config.toml
num_hidden_layers = 12
hidden_size = 384
num_attention_heads = 12
num_key_value_heads = 3
head_dim = 32
intermediate_size = 768
vocab_size = 8192
hidden_act = "swiglu"
norm = "rmsnorm"
norm_place = "pre"
norm_eps = 1e-05
positions = "rope"
rope_theta = 100000.0
rope_fraction = 1.0
qk_norm = false
attn_scale = 0.177
bias = "none"
tie_word_embeddings = false
parallel_block = false
init = "normal"
init_std_qkv = 0.0255
init_std_o = 0.0255
init_std_up = 0.0255
init_std_down = 0.0
optimizer = "soap_variant"
learning_rate = 0.00166
beta1 = 0.95
beta2 = 0.99
weight_decay = 0.0
lr_head = 0.00613
warmup_steps = 200
schedule = "wsd"
decay_fraction = 0.748
decay_shape = "pow"
final_lr_fraction = 0.05
batch_tokens = [32768, 65536]
max_seq_len = 2048
doc_mask = false
train_tokens = 381500000
max_steps = 8180
dataset = "wikipedia_en"
Each number is 128 + 24 x the weight over its row's rms, rounded and kept within 0 to 255. Layers, rows and columns count from 0. Numbers have three digits each. The size before them is the row's rms in percent of the matrix's.

# layer 6 MLP gate, 768x384, rms 0.116, rows 90-114, columns 192-383
104:140111146113082099097112101145127162141131120130117091107113145059133126148102116107104120129130143100141163088144093104139134128104111059132142147162099104120154132089125123109116131124119121117127117172141133141149160130095118130153128117134115135118155116108078151166124138165161144131113124152172102131093121103112155136135144104096137129085129143121071138133114126105115138139048145134134121120167147145116123152119149072124115121142144142121139147129139154140124123144159158120125111108118156155097142111123137101103082124127122138151120099092123129115141114138103132156
096:128126110134133130134120142101123109126106117131183137134129108121113131160113132103123101105171122169156137166096125129116116146127051158157133109124138075096132117148121142110118115133148109131111084131103161163151111106112132122124113075187111174125118173146092155177131094130125107126095153122148103133136157117104149142121145110109125157155099161075140109155114150118174120144116096167094104153062087129096139153133163115125133147128133124117131114084146147140119126120098090102133176127092107140101100097129104135164124155140135144141106119114128132148149152109146134133
103:108116155131126118153141117089167125153128108141168132143125123112145147142140125134131129127136166131129136087156132129169148152131108145119132150098099141138147153128120158135121091128101118172119084154099171139114131166180147132132133135163116115099110122139133118148145130135115178162127132060105148122142117144136147107094184076105089121128149111147159101175158160105181104155117127102123075136137109118136146148103156136139160141109122150160089138154103121165108153100108130117144120122114151118112103116124092148116045158116132117103143167125127083113165171165149131112
097:124129133123122103132123162085119107140139112135126136096111157134129101148118142114159127151155137167121145114134133140112137129117128164104142092144112093106132122132145131132115088130083088130123093179150164144093135143127095129142077069169117108081145118130136101188151154099110144097122121147162104127146062139162104165167177092119121142160149109107115101128117132134086152095154148096074138145124161108126109121097179118120142037114083138135107140117152090123133139135131073070155097129112094086113125098104136149130116106134109130139133111166097162118148092124117085119
097:100163128109128155132075105133153101109135130153105135141124114072123090106113132142167136035135132117092129138120139109136133154125127120146099129161158119154079138175147129141120129156161104124134138137089185136095127125146177139164163165081116123153138116163150135154142167173080111109118158173145100113125141152120102139143130094123103114143153123130147114116125103122136148153113137129124155156097159169091142104145134113161181119100115111144123142130121136137165123129174107116163107125141172133121113197093099111108125110108135161136166126177124124141121113134130109096
097:158130133123131096168110122141144093115132193140087135095089111096140122108140127105128123107133116180120106119121153116158121133102092182131069131145140148128165109128184114125125147137157138117129132139096127164129130092142151145141090164125127097142140124138148128101139143137153131098110118114155102117138103131098137129142127082074102130113159127092131108109112148157136172115123141138179130135087108100113097095105084110087124158116125114128162102127105120134134139109096139126151127123138104114168134093156142118125105163140140101095112134118151140144110169135110145096
102:191166146079184104124132166141120089148135128125127100187102144128146121181162180152084138128114135130154111150153120102119117156129116115139132116099146131142133073154131127141121102119138125069115130135118131142174140102147131114131121148135160111155081114116101158155112116128120102149106091107143130171164122127093119131135109156113173119116111133107165113125137135104085150144149145177152137128147133132162135117144105112140157109169076130157152131137075106096105077107113132128109110064103118134126091117116100132127155156105151098154124142102135176111130123143107110110
102:170151136134089127073130123124144135129147095177094155172142127128111090152131137145140125095132134120125143158117109119122123158096138115115146104120129169054101142126150092157122115140141136120124103157112131160136152130119139120107153124114124146138112114139128133117117143145097125125118111140149117135127117108151077148098134105121128124117169156175140127105111111157089144131117120146155148098107116107143148084163111139111071150105165099135135129085107170109093103139112118132142104132165147113115154107154123126127140150098127184148125108133139142177127141122125142132
102:120122119114095161165128093111152151130094177130127151136106116128138116124085146135149121108096136111080142152163091085125172135141152114118169151127084147117143123140135101119118100117162151101142128119126102140119095160130163068122115090106169074123149103141120133179124099156159118098117124157096123089121125091117113094098136135117103126154113134139136161100142108142138132089097161127073118128125160100112137106152163143146142115125122104115136164139143152098149131133170135139131142104116159117115135142092202179149091104082136085141143128163100146103115180133106165121
102:154136132146142076169101120185151154148149120134102131126142132158137130106108160111115155142105162100121123156145092152092133161112157090121110102155170123120077117157145157110134150144104077149154094125167149123160119096120126095157153124156110093161071145128136137123138177128156115119078123137131120179148092106123151121133137141113140119162143092167057115164118123167159213123102134118100104143126129172118119120108121194133139125113108121137098134136106075148139123138126181120124138126135103141125167127134169091185114108134115141112088140104111132138130172154145151112
099:087168077094114107122112176129136089120133119120140148146082108129105130135141128178146124135147149142155143100111094142113126177165108154100113137133120133162132100150133151133091157131139133120129122109130146129115109128106135172124141114123123107138155140125126118128151154110097140123126087117072147066104139159074124166114119111121097130128128155095090175154147127113109164131128146124154083104113121099140098051130108157134135106082110144072134111097136150147111158116101105139089099101115100088152063100099095138149134126087132164181123088139151160149139122092101097126
094:134072159135116123119145109100126138123154112135168090095096114118117109132143152060133129144167134137105125126122126116103130110107133127138128148107120139120120121149135106152106119086123118140170091163089112073158075121135154145194125149154142097155101081124179155130130143118159133162123090128102113103142129097106103117074122111102158132119145100135113114121142115130150090112103114100104119107127114127131099125150129147124126129139125117140128145124129104122157115169120069121131183135138157170130148158156105080126150110162137078123110110093080141142132107119125112164
096:139160080155109151139140130134157123110128103153153141125139154135113109132149114163101098136100084149123156101112130102122103177100096125131114143135122161135078147140101140097164128123124157110127078129110118118138129111113134083138128119120091148145117113153141115102163163141107151111117124115151095076136091122169160144139128107172119127123163162104106132116075114184148130153119105130119092129138104117143132103161107141116140157080179137134095095092157157092132118071110162123101109106091117165067118185136115121136132129148127166130093120121124131101106119121185111135
105:129138102114103121141123129108103120136136137131127128124127173101114108110154139118175141134135148126151138100156100118108126179123168107158105087162138111126099171148145138151138123140108100137103132090116128159107124076174148146149112127125137093144133149142132104125129112134122133128101105111143081137149117120165105134155116171186162111133136112093149138091141147159124085114134154103102117111165108160117163139093087083105164134139099126125139167101166122118121181124155114125122124155139113125122117106151115147136160128154108125128117045085117116126143100146136115124
105:123146093127127109095121140133165125128093129142134143099143159054116144089136161116110111136124154132114159144141121144154136145124138100163119082129138133135167128107114166118126067150195193157109151117122116101144132194149114166158134162133098132141144135122117129112148137151153103169090112122134118144155151097127142165091114089106107156115096118152129103159154126121116117138152113153112111137143117140127104134138138124150118108147109141070045099155098117069121112148123141100116137113115125104154131135113134119081100113110147133149104122140121091123172091081116142138
097:121123159075092133096114127155098126123090103124153171107122176137156113109137106133103107134119157172126138120134127117145102157116131153109141125162133120114111137150070112109123156090121085127162131134118131157153121150113113132138083108099101151118112108095086101124127096171135112138105097142124141136107143101101154142173116113173126149128092138140161097167140089122130118092159106115106141136125128113183120116104156088130136114115112106097109137149163130143078122116138135140169131124117131104126139086104145157122147078150117094156147099099110133113146161101113133147
100:144120121123104137144139085119136099127094119150135126172165181138129110102134118145094129137128116119169146131087096105177143116165137113115151127128141130144096094150165132085091107162161127088118207146079116155074124156147092136148117135090132094142113101148147108142136141057163081131134144137169098110130125149138078143107126127119130169133107146127114143141110133100117121137153083101171107110133108123116134119092106075090124149139133132128109116110135128090080137155131169137103115122127113102091087175092115126103074154151121111119150120135126129139121147106107119160
100:132120148091135166136181146164116093128115140120114098083125151126102162125134099097149147110157112116157102114150158112136142113096145129147120105131155119143153125147162163105116171157071104131135097170111167129088118125139177125132180120073118097135128110127116097116102160156165112129093138115146091122126124125119114096141122141105150164156174149082117149121087124167088152133151108152098104121189148078110148145128128149126148093139168118095134149153111115119071102129102145112173123115108141083149123110138133121088127131155106116106124107185124157156109176144132144096
093:110222108114102121082079140124101113094109110113139133110118149147097139102175126130132139108089133094085183133122094094185086143120156136125120117105119140118086131141111123126132133126101094106153104116139099130150106121120133143121115107142137138109114133059140154172131129100109114146087131133095089118071140158104163121106130116083112138141154116097167099133141145134155150153119125139117154145077146179119185124098122126143090114154122180105124139166122131154122089135143142107083147124111125167128125160119124148151145135114098109127130128143110109121114115137126090121
099:137145129076123131159139161153126126151166122114156142154138127126134120129131096150125145120128120167134158131104137156080159139128125121146114175142105131154118165136170143105097139142103121108135106119096169106169158072126105130125116130130141134146102172137118112100129110166156132121121159111124133123088170104125138159129089127130153134103160146120144120177106114079160113089135084096110125119089117090151149082106137100141076136140103127143139106143093121134085111122123125108139171154124118133141143102124125120097079172147127138085153113142133090121068128122160131160
100:112165095154136127135115099140106090118142106147144166109121129091124086118106105170142151143099107149152140124122116113117130176138117118124192174150124164132088127162165149132108100127130126136132118097173183113108095152145134121110136130137126140120124134134134077128142149148096138115164151128144119095119116116173114128111085112107105151101115130145156142150093135122103154134115103112098115102135098147138110088152108121126153127125145134114136135099148141115150150118145070127140085135110132120091089130108095103154092099120151096147132150153094169095116139156155109152
101:126134124176136156107120126140135107102089133098127127137127111102158156148106172176114098134139119099145134111139127110087107117110106093152102101133157117108132136118139142110140150139157101127176144132135125147145109113147139143141071118094163114135144104090155149153158149151106142130114155135144109147062133164137123092143130192155177099185065155113149092171153153116115112130152153131172094110160111109116156135142149134097139166151156102103080183124128136125113147092119129073147121137142144076116141152112140129146173117122139139144122116121116128134148100136123122125
084:108133114151175137130094097115145102145115151141157089170115125102114133143143161156109138126155135096105127118117128118140099087142115121134170150136158097144102130103123109118147153115171140117176108189143157088103140163120134117110133089135098129123156142131126138150153165116190183113109136154131106156151152095096128127131108115134126141120119131109090183139096136116101115148124144125117111157139142121177147100123150159158115146159148122163144120129121127106119155133134115139166150128130174127125124129120173079109137153123167127130111109128111150105139101128108110143
099:121105130139111096106131106138099100086150142131142122113143124101161148161106149109161120146103093085099112129083105137147109099164185124116141127136130160125124110131127162129101152151131121111094123088132102136101107120136156128135101133124111111098119174175114121100114120132141088093134103148102128160118101133149134114101121129136085080135113110120117082096131060142141074110132096096153119156126118121157125132127127115187131147128147138113115144093125152155178125143139133097098140123133099071093152132131111121134141141087117193164126108146146156103134120141134092127
101:118139131119118146127114125130093144119095096126106093075142095096132095074123085111162149142126133129096160109103132135119152088094127157123135133165131130145132103122116144124107136124104101118161149141145150103142114121175161160101097118142140152138128125091134117131120135140106141132120131134148129130123130138081111122125172060080136133139061171160138099120103120100151150062109123152116150127115183143168102088121149141158125104133095107136083133136125127080153135107140123120118131111119112123109101136110153098161105139116102131187118120164145161129167166155094116135
# layer 6 MLP up, 768x384, rms 0.12, rows 90-113, columns 192-383
106:129152129090175134124103108193131120118108115126120116143123160127140101109099141116123141102160171165128118171107145133157134163146142146141084147125156105105099111155196114124154152152140120150134151111124151124100108134098148116110166134168098116094134161130152146088084100137104153112136146169129098096151134151128112126093106144154095099113108130106124144144129101106123136113152076124136160202080088139148107115169141109163121134155119104174080127103123164129158122104165148128152144084143130164135113119164113129142152097115103101118160125119152144159151119141134133134
095:129141084133168111143123128106149124121117099129131075082138146117125123104123126095135119126146138140092105151148118140119139124156108150139124135127099120157134106137142164103148137098136148101166183147171136124102180121097121125149141164147129106146175128073111152057118154135148126125143092149137108078139094156120127125142109143087141151111129124129082113166102157134113137125118154107151132120146161116157122121106173139177091143128126123084096080122088140103131122146137123095150133122163119102162094147127125095107108118173131102153111096170110123108131047146093093136
100:105131111132212131159147150094131153115128150125163088134156108107105146140103124128092118126126086129130158117144079149129103130155142111126128093170131152132130139170137139096111108140142163138126190118160111124097104156141113068142119078116136123137162193130112108112118135118086130149171149118127113156121149106081109160111135128115106137118160168076102150167111129154131119104109133124131098130123139148123157069088103142109099132184131135162098105142126143122094116123060104140117119131142123139121117136104144085087129093197121127127132115101164115102127129147112126122
100:171146104165109137057101113146129135167145116109131143133124098128138130136138121119131136162124145117145150165133120104141142061081141090108151149137116113140130089121137127204137122190101137124144074097180134134152148118169167117129196137066135126157130133153172095130121102126105123121139097125158146123112128093158106147152121148118122108127095115138128063117133152100133130138149125122114120134132095126108145114092143119110138096086134147170107153140139102092133130142151113131154140157131151118133106120123135125110166113157135121128154129098124107101115110166117164102
098:107146106135125119098172117127198124165117138158124147105091131103127135155166148145125121132126138133154101136149128132136144140148104110082160149126139133132129138110156114103119117125112110105142089128089122105103102128100119135102145115120124122163094115133112146155124142131086149127116071150112153159121156106114148103160091161105095094126146121142153156148144093096162119128165142126096090142099136090143136132053097165144102132150119115175159101102086144150161151098131149201112142132103112131125118124135134103145165133176140108158151117119130147154167116129090136152
096:146100149130165091172130111171111129142124089140111148172129145115103116146141070112122158111135138163140108072128139130154173103114195133097128116144122093151151145106159138153125132144136136148126170139166134112152099109150136139087133139132134125136130147126111110145157118138108106128143118089140117114119132131138122118114118113096174122138138150112111100158146107152140082095149140157115098143142141113112122102163097126127087118130117174108105162154131101192109124148163133110151107102124113093151127114164132116149135161101137101136122160141122117134169145108161156138
104:154101121117124089121104169113122105139148125106133106137131148149137113081101135119081139145134073126062127090140122145109103115108126150125151125084102155138099121100102136116157150154127145146126133151111101126114169149134111132067161121141157135163080179119131148101129116079186110116150109112151116100123115146130102141140140131152140133155113131118142114132110091125110104116150143161111090136163113127102147153115174118124104146101082159142133126099135128102165122119133133110123148126141137132127139137124148127164121147158125116143175124129125150118130129100144103078
102:152142141105090105113168148159170147126107156141150112148115124155091157122134119073109135143112149138105141151119092090150167113151138132144167127132131068105148093123172133146092136108112114156159134097120078085116115108158173152127137081166124165109116107147119132125154137091126116183086129128150144136125077129111169166142163134108118140105113119123137144113099109110099118160124115093104156106120122123144139120143133129108140111114112118149169084156123131103144113110167147121124134136104098165133114108132147149148102128164120082156090160114076125117142102141126153177
101:120112151100120144145126118115111161083173105148133127173122123135134122131122165155133125121067150154110124081127131145118094099123159096109138158096172160129116120115129126109129120169088100121106118146144121075135117101122124192125173139145133113121167109144132154123112141136108118136123164125150131074104105134105102154140146109116094129144103112128135155160135122165176126188100140151125127127130126116098183103163098140127158113132107141119141122102135145137163144103132120117102105113132100144140103127163126115142141152104111113131122146161135113146115136158135139169
102:138123117181149128101088110108098143122142165165123140137161113163108122137127137165131128152107087061145114141131107099117100105107156129128127165158102180125135103103137120137169155156158134150155140157162142121126156146172099097103157138125174125149099111150161123122152149118112093141113092099129142136122120121091138079138117086136135124132165135110135155145119142060139083098126120132132164129118070150149171133133120106117142167159135104101115140142119083111123110170152078127110110186125134153122153129152143141134102142155123093137135153136115112149118074137103121138
101:150173107167114128107159133098139124147092090127113075076151156131094155126127131060137127122094145112101110131108133145061109130099138161144159109136114105156097101127123133099111144099120094153142112108151127094121144134138123124081104113122165117138122144087102166089113131134162145118175133148112146103137140112109102149113081151143146135140170171153159132092099112169141131134124102139098162179108163142117151169145132126198162112108123161139095161150099143140120146145106123116166149143130116119147167083121117114152137107064089133153142145118129131134176109119129144106
091:167135098095114158174162109127085137147115151091150139148136080116133138155125109113113117106118094168142143142154050114151118125146130141121143150161119119104145073159149137158133144146124072170133115128127142140102114125148129139133135127148118117110145128126137141092132195111159134171140139123109096112119133098170131105150126125167151122176154100158117093192126134143170143159173110133110166136094116137159164124123140164118121108112144124137069136142158092099152160150130140112098121116159139132104102144146124124093112154130107112141125131145093146113170126147127083101
103:120134145147154138155159117088174110099100153102138087154093104099096126135166106141113150143121099094096173175106146129080096118125145109128126139119102130104145121149077155122107079079118128125159127095090078098137151109161146151104134152116093173094127112106142072133155114113142158127097095166136121157128094139095088134155095125124104173109136106110110090089098123114136128081112116131144160142110104137173158152095140167142138102121129094110129118095140151088149097143124132154114090142155109146089128117111115149108151156134105153112122093125120111117152123156191111130
107:137117154145174161138109160131096124159098131166139110129125160150144104142118128137076150152151100166112129124103109117119134100146086112105135136160125177105114111116139111116107106132115158151092114141116151124135177154125103053122154175148146124140133137143127122082156143132151110132131148173119111165173118128079134116132128178162140137132086143116137121114149081152148113136143115179156125130114146122141092091155115127086148166108164145109157086079101087098125141122157087172088115156124126163175156095113099093144122140181131100137166121122121160137136165138156165144
098:106147116083115136120107108111143127163097116120113156089099104152123174086120162111104144143157114141140135138161103116120145129101144164137143102108119097123117151120122140120132105118126144097150119122118103110174150169111144125132115081168126117113068097114097118097131162072145143163158083115120141099110101110105178167151110065104141149113116158135109088141143085133163091147104116111109156084114173120139125118150140115113136141126100144120162152148141108103116127125169165099143164127107094095177130164096155155085113136096136114142092161117099143092152124125116135116
097:088124155147078136161123094132138147134131081142135146154127135143105140107092101125137096127171161115070137123121132144126176093150132112132180154151139118136177136142121090135126140148118125163112127129148107121130134142133103162141150127140138120151142137135111122066150147141136114155139094138073155083161124065103149089152111104107158172131137163082100130156160097119082117138110094074116075113115127133136141129139128152139134110133138102152116116103107114076132145180158148151133109158136171106137123176127150101143159113157174165134081133097194136134127123125143086146
101:147157136127092153166138171129107109134128154149065140128114151055151111122145115169129150153166124127120138130142085128146100106101155144133158130144138097144163108116087153080115124124139119116117138151149122113111123092094137157121144089134170126107158115125124124119125102123132084097125127087098096117139092096133109094133124129059113138105095094148124069121116147092178114119125139154165130143095124133084161117130149099134116128145096143153170124133144122120077116150132149097152110096133160044145114102138140160119115138117113136139151119141100121119079136140130112112
097:145153069119089145138128141154161142156164167119119142099158175125100126121115140182119102141102123108163151125140177104144163126133156107104171155123160077130134128140086160098146090118130118128115141160061136093141166099140144163129107125137115118167130094110133107120137123149139118118157145109099128155135114117115082165122132119114116134106102116142101170143121136130141140131100116176097163127115145126183134150115139140134127082097168107154149148100143100144119141129173172150119112136129148147141117122109187124130130148074137160160123191114150102127153168131179144113
095:143115129108116097081123132107126115116161117081089133165151080160100131119117092137142089134151129176132152156104131101133084138105145145141148091097132137135159061127109094119084145110165132137141103119103138108076161122122136122098117158114098132147100123097134130165152174170159101149156144178160119136156140142117130126175126153113132116132109144176109098093130135093141165122129156136130130125182155098122138118120107121119079140114118126142151122127122131123092128150117161170133098145114126171157101102116110168120120148079111140132096148156160130164160109141143125133
097:139170077158171087150138120122141162163116133147102104125143119129126130085139079132096120121136145093122142147073130140150120115139097132112107132115157129146177127126163095117145157107171138135117123156113150131185135138081154155126131144114123094162155132143125149111145082146142159099122138104114088121148106138123097155135135148134104142158130128156140140129100109109160123103129165078097153103170150138132104124145147120106144132156105105073077137199142117140157147118181112114143108143089124145130143131104144118147095128152131095172120114118175095170127118173185087094
099:101121128145132133124152145130143130138150133127138129151148118137107101156124117130135104141120136085089146147159118135127157116122089100100131135178140160116097137144140144093147139125123111150114080118162143139134069161142186130122146152094115139121117153144127094078097087120101116108099152167092149135163101108185144147156137126150103049130111109110103159154125149104147123115147119123183100093127127105112121121103115146113120130133126135137132176114148187133154097141109094088090132125086115151121113174091151172164124137105094111088159155168137101075086102147174092097
100:132142116123153142143134109140167096135116116120144151098121147142065152058099133119126133149126116099095123136140104127134101152110148119123153144176140120166125098124157131109144119114093119150078135121117080144087143103107115111131138121100134136169143122131156119157156122116121140099130138104109118137116129146095126122164107089133096142134138125128143102155139110127080134137126152141069165158123130101141130137132144132141139076118122114129145161147169075172158125137142110157152110103125096132129134145134158119123130173071144108141077128128146163092147104125120129187
092:105167101115130148146129134142120159096148166161097143109145157107147142153122131078145106156119098161106092130119142121107091119178149166156089103149108106123151098143134121190118107139114104158110159114148101161162107146115129132141096116105139124118105125162148109165151127143146106081130096145151081109134107170131106122139132119113134084088120126149132148124145115113149105139134112169086107124145112165143116114137158128058107120114092121156085142138136144083079133091102099175105135155113126105142129091122103164140143143101128127117121076132107158134126138098152137165
098:108139094073109135120122109093122111179084182128174105143100138132132187146133187113150084169089099090122089113102136086103104105091151160088123146137092126155126081143142152096098088125129126129089139138131104122115121101162154155132120076155124116113112132150151144129092147094139114162136134134140137127166145118119139179134167094123095114120107105155110150081149077108126145118147086144126136143106169125136150120144138076141122087124117148142099140109110121090125125094158130128128080129118136166136141159115095148129156114103122150153135148126112145189155165132133121122
# layer 6 MLP down (transposed), 768x384, rms 0.114, rows 90-113, columns 192-383
106:079146156130130109167142156110168158148133115106120122155141111122111091118086155162101111127113120151143160133145114110139126186156154106110119104097121109112095118124145140107106155155127120168090145106154142116110153103105145162133150121123133118132132147146149133102094136099093149133083147143131128084145095155164149108090161143086155169125105112116106137147141116112147136143118099120110120161110150111123093100075135105144118131137124087139126123109142164128114107144141079145095151119153142095100115135127125147072139133145142156108127132145114144138120166157104145126
096:122163125119163137152153128148097139114108130125121114126112109095119158118140094104135143150140103140146188089142098072120170135126140131119136124079093151107124151124116117129171120125145088104135096086124105100115138111110152129123108135145128127150133120100131132122130136115142112173144117151145160103155066124143107109103140109107112154142127105144104122136109135096116118127144088080140116142131122119115183128151110143183152132098155136139116146095187121134158148132112109129149156111143109120135108167131100135099121116099049150100129076185148114124090150149104175135
100:117158188077134134118156093159125140148171122104153164136145103114135080099117132111136081138138175165138081141158126144116117160117086137086135113091088145153071150134123080117172096130149099149096127121138139133141145120139121139116124116119131126144111110146139137167141153098118117109140166137153102125092077149153102151116096133129120118171142139173136085125165109152120163096151142139101093101117135179104090140119143102111138118104081131100127143160158100097106139199107182115138108148152158168137165095137118083129157169098145112101103128124136151129126119162156177116
098:086113094149155113123124169117117090115108119076088110130115075088122110143128147158133098135066160150183101103145094112145104133132157134129172140136147101172109122114118140111138139134138131118106130125108140124167171157099151149098115117113085113164117168108142130092144073123112138126159129136135105152100155118074160127075111152133133098115101115116143129089087115130112106133097135123108100155124111111126145092181095122142121110171092113137094169140110103111136108116124132139168135119152139182150093090144132163133102122112141128100119133118157139143138126157136110124
098:080102123118103136127173159151131116134120138103147158112098080138123170107144110159152142107164152172129136083123096158166136144125140128137139160122122148117135106119191103162086131127100150118167082152106108104107173133131102153137156105095130138161140161103119133144178120085101106131143152124167118123127095132127116113126127128159118132149120115139177145119108121072109108171157167105115141139122074114143133131127123134147068129161153141137103155151135151156143086122117117142122114122115130121154125136123144118133132140112155127138154156086132116143125168094079108124
098:097106125144148169152104104101139112132115157131103138123195116128124112117040081139085154102116116140114138117149127129150132163126094147097092163161143122170148126116109120147091103139108139140109108162071122133093151102134124094133164107130128162134134153155125136126116126113114122136160092109142101124132129122120159107126094104108122075149143122092136116102109124094126128109080134132138132122139133159139145144134071123130095106096143113084178158147132107128161168122118110170148110148102152106098166107127144133140150148112121108111114134114164110111097102139111113171
101:097114175122106110109111106155176112147087121142075128132131149118170162122143171145106118138129113130166180129113151099127117155119142134134182134116116103139150108140140126163109146126151154120150190155160124135143123148130115161075113128099149112167106144113151137083145157124114117132138131114151099136161127168146159134127116102145145156101099109143104109171154130103112131145147176160123137124166142113170155129153147133151089130106167150184186094151135131145160105112119116127161150161099116123132201140100123138153150125103127121090122108163130122073118127135152135073
102:099139192124142092134136128138145166126154162100128120099113107164148164115131129176148131123114136141107158123117148142110153097128099110115127152106110169120132113136130146087125110129157145135100143105152100086107153120115097128141151144141117154128193164093113106094111111154143172123136144147133150113141098162141120123125108102148160084105137099157098106117126093133114098133113118126103085114078135158140173156154112114119129136121156127162149102091180142142105116090146105118152149156125096134103147172082130129149148133127112104141145126144119136057137154152117102134
103:150116135105095133111139133138092157144129138126093140153106131110139093116128140146175128120120081104148130127152108111171132135070121162116169172133129091102138159160105098123143107128098152135121093126133104154164106126105128089138158135142106118129099109113102092130149081169128125122128152126128101113124097178096129108145165101120130128057116123122132107121126126118194147110154144167112102110139138131102145098104135135096160103119099148088088074125106123071103144141144098086116157154153082124115123083090192164128076109118159116120155117159167115135124136092137135110
103:143094095078109128096107173103147132105134094137120107101111088122126179134101104098098164097174138104112086097077164133149102099158106093164119124063123144101091123101165142142115092153135126113151173122137121090128121131113082123107148139107104152129113118140147103120110109117114098110150108119133144101136135119098118121113131106100106146104146109125129148117128158137138103119167093140140124142096131160079097152118125096176116142123123095151138147126157153114116097111089119116148131136113127098138163133128133110104095121136178118131090120135142129161128142131178129155
102:114130148116141116101134122145122153116114138137151163121106110156129136121128122167112144093110116113089224106084090085103086106092126140123121124106127123112099134134144107130084116133088141149125160152142132157137164134134137124130147096154132142148135123095056192101109100144141089119138136124144155109146129114157096143131156120162156128116153114140150097100142138157114163124133135131167119130113134134109145156094098110124150101120097137136103127142125134114119122131158159133126156124098079147123130114165150120131130113086118115140140142097103124125141146112123148100
097:135116103119136106126118118130111161093105134146137107162108105131154137145112167140146122129150132180137146124115164142109172174103128118141100117101116111112117137122113125146072193128142130125131106091108098154142122123111069114140106124144165154087052119176128141143140115068187135101119160128138129107104100125152121134124127133117140119144133169089151160103151085128152158095145144105126124141105153108127139101131138108096168135128137080128122169130129149134105134128125103171139083122160093170162149113119120076146166096110162159107158090151138133122114129135132113126
100:137178088110121097144112130093116113118132140117148141155138157088145136131142109144112161160109139152106082107133121182103129137156162153139170113124114144106143122113146107154121123151123101125140123148148139131144085144206113106135157128117148159096110105141155116127079126140143129122126146126137150125102128119110158126082102104143102126125138139137140151138095149093175121092112130143131174114099221169101130106155126102114116158135129159089161148142092142081112175164163126128143104131124119079129090099096159116162137132145124114147082154171126139110082117125139095080
104:130172109150135137088163147145135099164135093135130148118139140151126127119098117120123149128107131097172126087158118161134136120139121117110111094116104122130157101132126135101163142108149164104174140156114135167124134126119153151117145151133136135131122103136125108125133131129102165133081143112143106131140160101127129139165090152126170148114128192150106112125100101131073142128088149127114100154135166182123101107146140139145120151168113107128115120139147123214126137139084109150164151158157105148137147111131133118120139141077116133133156113122139168109120152124124105129
102:100130145118144133110129077094125134159090073114140140151083150112135138099104143144135139163145135128168005158127110128089148093123124171161126103111144179171109131128158114144144128131141121102105131112129126180109159152162155094148132141103105151123125129153125158108146154126126159123152092136112152133164170165148109160100126107136101154116121187115097102139118104133141101145138142160141106135128146147131130128155141143153137150137114110131146107164134096115146145098155138136107152105154111123151126174137138144086122112110120160070101140103099136124118125156113131131
096:100088109115090148050127157135154139126119115131143155115144125127095169086116110121092154113163115110089096146099129163156108152133112141088090129166119094153142084123130128136142163147151143093064142119129088128107122150132159122136112163131156122170112147106153110130072110157114133129124097108118138164108130102140166138128073073174085115110150110120127092178134119128136096095136159174117150130148154138117147151141091134154130134099130150142130120113114091123086163135105134089156136096119087120133086141094084135143126133126149141140158138149124113134132091128168098110
103:146113113149135115105147149125117071100131137157129150158133112075120090144126118133143118132169120100128017117160111115122128136147128126120140165136130150082175120148123150147157109133143134136187138118076131143126107117139129139139165108157148139141104122119102102129077101130163106126084098103142124122133147091144103141113096150134145152145104127109111132123157154113130132155128093109158135120108147076090123117140108112131140136116162135140141111090130159165149130157155159143140139113177183098119100143125160095134171113125116137084144106103153123126132143160162133141
101:146131131115128184139165145126129141137102170152138113105092134101113101140164111130137106122094131136126143132100136134107181136092182133139142131107135152133120145151092157130124114159113122162120170112078160146146118098144176156139137154128112143145100186158154120104131133097083135108138117111110117105120099105137124149092134113149140121121138177109167134106105109152135130110113115141140139126128136159126171114120162138155153116177121132146158083113145099151135122119149124091129101113132141120149144147087176128092169125122134087130142149106151126133140089093163082119
092:103160102139136124142136118143148115158158103106100151157116104128084135126119126097148129146147109132105146126086127137130109174137139106181122087148094146179111123142120091124135139147102096153079135090112139101087130122168092127122095097108113169132145119084089140100107126151109116196136132134130133116172112138165094137124125130131128177163138114087115105120114093118162120147155148118116106126080143107133101079110116105138115125129135110112140096101116138127097102126117100145104085125147163118132119124091119169145162137110129155126173119119142131116131167122179127142
101:106139141116096127099132075081129132136126127137133145124164121127091136140092135134142123142085139142110038075153105152131143100175100121121147156170128103128106122101110113102110093143136156142130126134119115105155112149130150104160138111124131165154109189121125149141121122113158109139130113129151140146106147124130110157153176175128125127145175118086153140150110082116093137130109124171096159113136122143141119111138110137123116110111107135101141122111150157089160171146115116119161116132116165147113128140165121183152140159143125154102114142126108147101150131133129106112
098:122074170156150100132147104115137162116102116144142166166157167116139109158122131119143101088143089156126030113105117070152127110097163136114088130134112088168108137136127131119155168110104093136146159120171119148117130110139152114122121133132065144155136129104182126125196130104147120067085128181140140159154155157119133079141144138083112088119122114124127089155094138132132080121147129143119128090155148094106108124141164118122134157149131142134122120169136132148099139116123158101117133129117192149139158135138130125137122101116120138139137127121111130144129146159129074141
096:083105090087107146108101104120126119098059110110138122136153129134127115162111134156110127132160102116096219121140129145132102133151129121074134140168104127106123124118128079102169110072116113100067118131155098113113115112153120127149064162164127091134143150116120126149137077144137100116075109120129168129098135112137117119135103083159124147104140141104107118119125120141134140127132128098135094166114143111106102124114137106122093093119111119133105090110154108076121132162142117139168117153120199130083090148150173113134157148112104134144131131111130130123102146145079115120
093:090120111147112136139103114140166133102154103145123169119123159117125106155096143090147099146132156128113217113135128165126131118099170137111087143106104140156105057107106116103103132143153134118145105132103145129139130108125138141145148158111114086068085107141095140139145131077106147124144156140105139131073155152116126088106158142091124106104129117095131146178114141157137152118116098127115120138124132166122134115110116110125112156116131132099119123050132138093115131096145084121063117142150116125154124111149113098138118162149145117189121055104149125111136132112146130163
097:124124173138115105134133120137120162107135117131114137153122153142143079137107125129138102114096155138158041110152130135102187148123124110145178119103129152126120063134128174119111088116159117098074083120108115097128133127099135099103144109114134126121120126101121151135115138115169120052137106118150138121146090139113083138110135133176142124118163110104094154121140133133114137124136155160107157145120140134144144130166109129108130133100110107139182130147066110197138132144084134116107139115106151107152103137108141138125118145167102084148072138106112120150136141120161093138